config.yaml
n_layer: 22
d_model: 96
n_head: 2
n_kv_head: 1
head_dim: 64
d_mlp: 256
vocab_size: 8192
activation: "swiglu"
norm: "rmsnorm"
norm_place: "pre"
norm_eps: 1e-06
positions: "rope"
rope_base: 10000.0
rope_fraction: 0.5
qk_norm: false
attn_scale: 0.125
bias: "none"
tie_embeddings: false
parallel_block: false
extras: ["some layers without attention", "local attention windows", "gated attention", "value embeddings", "capped logits"]
init: "uniform"
init_std_qkv: 0.0486
init_std_o: 0.0603
init_std_up: 0.0695
init_std_down: 0.0695
optimizer: "muon_hyperball"
lr: 0.0069
beta1: 0.95
weight_decay: 0.0
lr_head: 0.00997
grad_clip: 0.5
warmup_steps: 200
schedule: "wsd"
decay_fraction: 1.0
decay_shape: "linear"
final_lr_fraction: 0.0
batch_tokens: 32768
seq_len: 1024
doc_mask: true
train_tokens: 185200000
steps: 5652
dataset: "wikipedia_en"
Each number is 128 + 24 x the weight over its row's rms, rounded and kept within 0 to 255. Layers, rows and columns count from 0. Numbers have three digits each. The size before them is the row's rms in percent of the matrix's.

# layer 18 MLP up, 256x96, rms 0.0697, rows 0-131, columns 48-95
109:170117161128122155082122082144125114169110123175141178104143143138120161116124121166131115133124150135081135104117108131109139107147116118118120
115:160139183132127126097149129124140148135137124106070107086171106146083117135128140132135095139116133105125105103167094141120147107120161154117100
095:173115166139083126119160155153093150175164129154108153136122156105140099149131160156086124114096124160091143145129162134121138146099119141098131
091:117115140143107127136162124144116163145097124079157102150100166118156110163153128158086145094133148138128090117136151147131154148103136104073133
113:113127076104165147100146141122169117121094098160136149130131122110151154145130164157107115130183124087118135106133149098138107173118099094125115
096:117119121092141148136119075136122141135107152128111135092151180136113095130154099179095111161129166128096172108104109145113109102172144109123153
106:155137127158133111160096150121110146162103133138143149085134144138139108142140165143116174147151141118135169112144113108131142113142118154142171
105:119166115126120141116114085123161125165172157086117160125134112176136123128154132121197158146146119095145144166149154134133095150155156147136086
096:136070111118131154143126141118119135123059082135125127111111143144105099155115128136153134112139096101143118151146169108105150162115144178142105
094:114144104117131144124126136127141163075119127119073095132116078112115145170130122124140131115137100106164090114137153117148115114162123155156139
098:119147148172122124123157097130152133169091140121122088122119156163149108100153135150107113128122123142101150127117139176159134090136138104166135
093:107113126153120138143144134145122138116092106143091123127163162141127119115118140154126142119139100120157146162163142133103132138148119135115086
094:155111110129168130152115144137176128101104139145137129080125077165120151143158128108116132133136144120071142157176142120125131133165161120159147
096:145148116130117112125153098156154114134089124122123158127104142122118151147075096139123108116113185098103173129161105111158161158133132074087112
099:107152148092140153094115163131154146124145133148136118134139097184153156095115111102146130109109160125141111147131164115102140132132103159109152
090:131135089111092114130166144101132137111161136164153131138113144115182122104145131105146099132110138083082135140155113090108152110153098127112129
088:135134141145126110173105153135097107086124169151117135138145175133135114132134133139116120148119091107133131117106150081167145083136147101138134
082:100114147136158124095130131144144141128166115114133129109143094125172145144123125137105147087135159128117132162149147158158170082107133115081150
098:128155107093103116112136170127131114138132132151131149141116094116134128169157113120171135117141160151151104150141160116127149127105124127138133
100:117122119153101110092119110128099116189137122144143130103111099092124136154138164162103134166147118135183112125134119132120139138137129093136123
093:097074125090121120109134125112124155128119134137142111110145105105122102112147105141150151121075150118090126129122121139119121127109122111168168
116:120100139145102105099141145126159125125075117134093148164122156144105144146147160121104118157122107160135136094153100138134102127165107120128127
099:155149141127124127126125120134129092125126158148085131113149093136143141149093094105156109146123114115081106144146136172105123120165105080103145
100:153134111114115152173126089129120089102139151120146167154115146109129124159152135157153130126134115116151151153111163092077106122166090099150115
100:138094134148099164175116147104062134201120145137108154140108107113144105153118102124098137085124135151144158096145129102122163118132144078117120
105:091136171123146149110136128102097110096138122138152101162107154080149163120140117127140152133120140134127160142116129097106119116145111127137151
104:112139111072151148141085138110163139143140118167126140144134104117129145095090105104131157120113099119152175121148173140133109134107144112090148
109:163150092104107106129134100107130108109121093101111142114065108140127109135132138129141146144108120146113134068131140141160165128124139115158143
086:149117117126129146100159163177115108161169146138120123142086143106124140113104130122110129122153120130130123135051136151089170121096124124129105
103:104153178166131092093117145108120074130117100110113124165115154138135103142101093114128096142156162115138129180095111122156135124130132117142138
105:113117126121186129122144159155105146129093142121149131148095085144109135133172135147132138150149174144116139101097163100118178084089107077138088
092:166141098117138126094145101155129142076113117098130114169133111111121104129125152116127146109130111151152132154130106104130152145106125155117149
107:116149121123121145117103135141184103146110134137132146130155158143158126129165187138120137113157123141147118146134185146150159102132120105153122
107:134137124136146098084093147157141111121109114140080145107121127104138094144113133132143112135206130097126108135131128133109169135132136102080111
094:101121144113138155129117153121099126119138178089140169130133139125135152117126140154129113109110127074104105100144126122141088128103158119125123
096:120118092135135116174112167151116145109171090117150146153152128144158122108137099137099094115144152109111127167149110171088186158142174136147165
092:131117174146156114174156115137141133115088121139087157138184128107128142079131104126141120105095149136113131141128085078131122141144154148118141
115:183142148103110112086113113154115180125089101123100081152159110138168141098139141158115177121157137167140165092115127131143141127165131135112106
103:087110166144114169147155128150137143121101138127143102140138107102099109112124102085110107124111153116109109121140123169091091133141105128094124
102:117159117130147140117156083105161101133063089110077133158109128148173129127181127125104165157137126116111143116136107115116123102140125100146117
101:090126131140143148109092157144116123158126095112133138133132127144159130112159154107091101161113138160099106142102132158145140112147129145122133
105:129133117081099122106128114148149098145154156137154104116129156148135115161104125141130132127169114105158097131163129147106167114173138102135149
104:152122119126146125118163083141147111181141139156117144113146151120147123122123133148122150130165101151130130052138135134126160128106106147114165
099:121173093113098103145134177084152108143122123146163166135137109090102095134132103091134107141162137095130094132136136137116075134118114126146182
098:110094145106133122123118150122180160120114109135112099138164146129120152151128089153097140100126158122154151131116153126120109091130151097110122
099:132155102104118144121141152135096088079122112174105129101125164168125128117099120149152120111158071130124133148137132098164136131140126134186118
096:148113108111104169121126157140082090132179136156137094073138125089110139124163132119129143081149117160104088106092129124124123072102085152124136
110:148141160129139124128131136158145127089147093155151110166144174128178154134151145140153092135110131101169096147157115169158114157162127106131079
095:118157092113089145176108090142125088139108115087146102172161118120177152120138142108155116136151098120118129163163117149127121129138146136119107
101:118091120127122147119137111121093113163105157109148160141136096133136100132129139146107128138140173133150166113112166148108119116178101103102150
096:096137115161134090139103145130075118121101145158196127106123116166131144153157098115093114109117162144114130080116134125120076113150101099152103
097:133107119144148099083148118144138140171127176118133144098097155095150139135120160137153119121163087160105116148136134117089096146125161104154157
096:108175150145134135131112115132133111145123106101120132144158083101140144132122135147138099151119173118128112125141108104147150125123116164148112
096:126143126100159115167125132152112147134160154160162170163133116128130130127158147172129135148117132172122161129128105118124125123141128186129143
098:134113131072183124125129164110099132104135132141128096144134132101102125118105112123118126099143103124131104142136119060133182155163122154146152
114:147106129084125149152109118122100147124132136157148110117125146147125094146122100123106131125100154106123114090159145100116141161067087143078122
110:105118077150135117132140133117188129142100146137140108159211095129107120143156130155124164128121115115149132124118071148101106147155190105106104
090:127125098104133143122135179146164102142135115130128157206158105095094121153116133159099147139139142090145110136107117114130156125122118132158116
107:134134144162152091145101133163142149118107126146105139108140156141107104139105100130115142076126095098095144151084138094115130150085127121104137
103:154110129115125148151156139124121156105169135104118122159147112130096119119145112124174124123096121093094170160135144162097120105134129111141124
110:093141137141135110077132117109096127092134099144121076090142097125153122067142160123100112139121103111090138126144123166120105125138118115125120
103:150154149108121111095103137129151151170143109116140159189153116119089126105088080107145133141114137145156085133120152119132120111133157107133149
100:132137110134129109136132110113113131153116155105149077135130129126141085147140102141130155117129149139098135179123146142118088145133128172151127
098:143104089141107130159090129165108106130104123083109144163162134125137084125135108095162142127118111162137105131144160132109126129137194105126143
106:145132123156114148132100112114130131121117104122108130132148148076149147143158106162128087114150150095115167150125196082112121171104097118098155
107:117108107134098119148109154100109121139069113106158164130128128094118140124122108140125113158168134120109104127063122098115131142103117182088170
092:102103197162142096204116121123124141120091123149144118154140096144104099145130129133143143160110137147133124146155139120133100109138152090141181
105:131161106102145133159114165148152144120139144159181132102166131113145110125145143161135176136115152114108126172099159119093150128127089114130148
112:126107144136114187116103147142160191087141139143108108120110093136136177115135118177148162140122149142117133148162132158137115105102116145108114
102:165155147146113179148150169163123116120126132123160147152135114157149143164146125125123131140099096114107124108120124112117153160112107100162110
096:149162155143153092173089094120156105138110137153137136136139111153141169117163147105106115111147101116136119174163165135114129150147119111112143
104:145094126111126126155134135127122101121136119105126128168122119114140121127114111144128121145079151119079109094086139110147121093150110120130086
099:134193105125062109134118134125147143098092075161102130148152108131113119083156116129115109131133137195167108124122133060128127136107111114109122
097:115120067120147153110118115140106127139099168090127154142142120155131145181114103162112128135134118124181155131140141148142136160147120155124113
106:086106099102113160135113161161121153103137087107088114139149116113086118137141156130112107135139078132138114112120161077123122114098146091116113
099:066136093116081136110099110126131093117122141133123175132132154143122160111134113136126116108105078112154125122153088124139167095129158129113133
099:144150130121130157152162075124132110143120173114139123127126160109128121128152121106143123107110145153103172145168082157142142095124171132094123
107:132105141147124132156135103104116133150115163100145137131147134161103147153116117109140149111160183107152136129125134137136129149115138144109138
097:141109124117199103145105161143183136124076128123113148104173129141112124135123135104112130133140116085138122123137109081130131092154155128128161
103:144147191146124120122170145125134083120124149144115154098121116122111140139121165115114081148132094096117119118135165117179115155109118129168138
090:154086117142150146124118164126162107152091101095139127127150080118140131148124128133102118159140116086109079153106104172143149139134123098141140
109:126149140177132124111109121085082109170156093108102096156141128177143120191143144118107119092183158135117142102108154126158131159159138101139122
094:112103111105137122122123139117106129135124075133109175125127124075119081099116142114125089121083155139129172134102132066123147106096103136110107
093:142120113108138146136129133142163130153100064136151136153159160135142153132103109140110155136131164122145164118128089125131131115163159134143125
086:171122121118140087175148132089122149154100123160141126146135133141106105099156107112149110089096131161122160107144160107152141101144091120168160
100:145106112130105093127110093133142173118165132135129153114086160120100143139112122139123157127190125132087140153145080139158119109123107113098117
091:130120126133102192129111132148078158100119123151112130098158119091170114075148130117158135139104124146133156107150123163157153141109118126164145
089:133134095110143107146101131127133144108184103120150127120165119138124102176093125130137145146156148116176147142135104120127172096129156127125192
096:153135118097127126117139116151157171165110074138176121126120136093115124138083104097121093182103155094152157143117131135128148171133149133100163
110:097131130111137103136127119128114131116092162107171109098114130135142140170166130139162139126123124103076117107157120072165146109132131157149163
105:162100156136139123099140123124106110129176137144115093098163108098110134110126118148171159125138091148093157099149158121097131153102129117116157
087:112115122103106145096177126113125154105125124089122118147114097130108145134181145153092147131173124163130147109156134154171132150109158099147148
109:090161139110111136141121161112132127129144138134132138104185133117154099144113090131097131118180096146167080182147116147103096147078131144117146
090:143137129126154122103126157158150128131121112124149150072131131112153147147150049146121113142138153140117114129092129101157130108135130107180132
088:144108064092119141134109130150099112118128091104159120114133139080143109123138140096143112159146138169155171158156151150132119139145169181145139
103:133097124120139135175130137132117116125139161151163131153149117138110170151156083096173183113100109103076136122087148124147056137132111129110135
099:159121108160135147135177074118144109136144143103138074135113155128111152168130134117164123065129141132088153118100157140168092134114122126161113
098:166080140148106113182123116140081110143140124148094127110167137108126156113086143164133147099132165126161120118139145140172126130083124148124154
087:119122138141107121146184084133130130152138105134140141092125160134114070104138145123120119133192099111113096159130147100141134118128167144123159
095:099160105105128127115123118136102134160098103129158158192150140129123115120161096145166127148121108108117142162148098143125112151116191145102108
094:113099164112123146173126119108148093110147100144172095098144102124162152130140099138170117110124154152130158172119168137148161092136133147083110
101:095081160148100113114111172154174151100151175143119128103151137144132084123108127140126149138081143117141158149153095113110084145133106098148156
108:123098160142121100154111128109118142098108153116107115144182153156122116123133089103104167141104100127159105079151126117153122103090090150140112
101:174084158151146118115077169098114105106153150130132164115134130131114107165121107128136114107067146153141135100183132126134111091155119175143116
085:133165134116138120135159095122122135125110130089146138147107116161169116140134139145113143153124106098147119140081143130138126107134127139135103
105:123085110153162125085155150102160133126123128167089132085115111102165102140105163147108147091163075146112107126145120084162131125150132137125135
099:114147092136084127108143152146134137074090145160118148098160125131122163101156139141119146119175157133162129146117111102135112108095080089161121
091:135083138101141100115151075125121136116089120134152136132146112116106102122124152134176140126143142154118132125141132134135162115112177130114139
099:104129100137136178105109167184109124137156111120086156175148142098130137134111114097125115139117126150157130092135143117079151124106103148116162
109:133109145157130148158117092114148181111103146121155112125108103158143120157115098132132133133108127117158094133183160130102143151147122111117159
086:138083151138165168113122155139130115101152128111147093163145080132118123197103166095110117128125079133138146141124126145133129152153101121132121
106:107126122132108153101099096131151122136143133138170086146133160140120138130145079142127121101106136131110123166143058130134128129137125128093140
101:144098117145134124132109110138099138130132159146096136099199090128142079098102130085124112085103135153142151129147141085125146115125139141094131
107:119154065151134121147147101129132154151136133110158090138099113108084121131137107118134133102117112110126157078152102134139137177118093118119156
107:157120145114157113114089131126159125166135122128097164114133130135163088136089119134138150139134121131127106163146114146118144134093118147122070
103:154134124145153115111146140128147141128127158159140116161167142128152139171131109088125144117140163118136149118116208112129114130161131144059103
109:144126111078174161127133163132124114136118134135140110139117114119167114102123117079120198150092132150169108124140110186084137103150141124118101
110:129106139167093129134089117132122130112122127114160164117134112088115102159133154146106128112175127083152128107167106180130084145112119099141145
103:139145107126118087119137138108197101130151134135167113151134136104127119118123120151104161171119119157105091132130149151096139108151144130170085
095:129146119115127163086106117141135130119137147110118143121124124147149151155114146132101107092140153131143126115159088156147149123142123124155102
102:150115198120136123165091144137157133140124150143178122133135120133142118135148127154122110115103161129095137158151119168136119117099132173154088
099:119134112134153169120172122135110136155147116161129101079138073139167138140152133155135081107139143165141148138132144136121178125124137143132080
105:131136101116131117158108118111107149149157151124116105130098112148118109078100129163133073151124121135098151099130123112142127114153137133118088
087:141164132134128088173127128115146128132124156158140161119123122139123113115133097091103147138155089118160087127136140134114084140136102138141105
104:164122158112131116117123134092158112141104121094136154132133065113120091130114139108138124176124089070111150092123109121135116146188148145146125
096:121172130134154087113083127096177077108127140161144185127119126120143127150133128143119122119126096105134126164158144095091179155124110158129110
098:121114118121110089159145110103157106118153133092113123110139132133098101112125110098073134120108145123085117162106156141114155140142098113160128
113:155109108095145127109120170155116140129131137144154117128139147128104133143157121150122106085131110129091110168126130122073138132176136144148122
096:117123103078137122109147103142115148111143121136131141111138097140099078125082138112117116126097178127153111116113062141153119140152130125102142
102:115148180115119134162124113162134142095143142162135134129146120092097086137136158208183181127134125146127104148133141123148112117127121134135100
108:119133143129116174101130119112110180188159142109104124120081148144154154156146131134114120095098153129074148153140142135107112120118156149155172
103:173128141115170141123135142137145158106130140103148113109113132166128162172127154144118112114150119149116127106131137111094113151082134132122138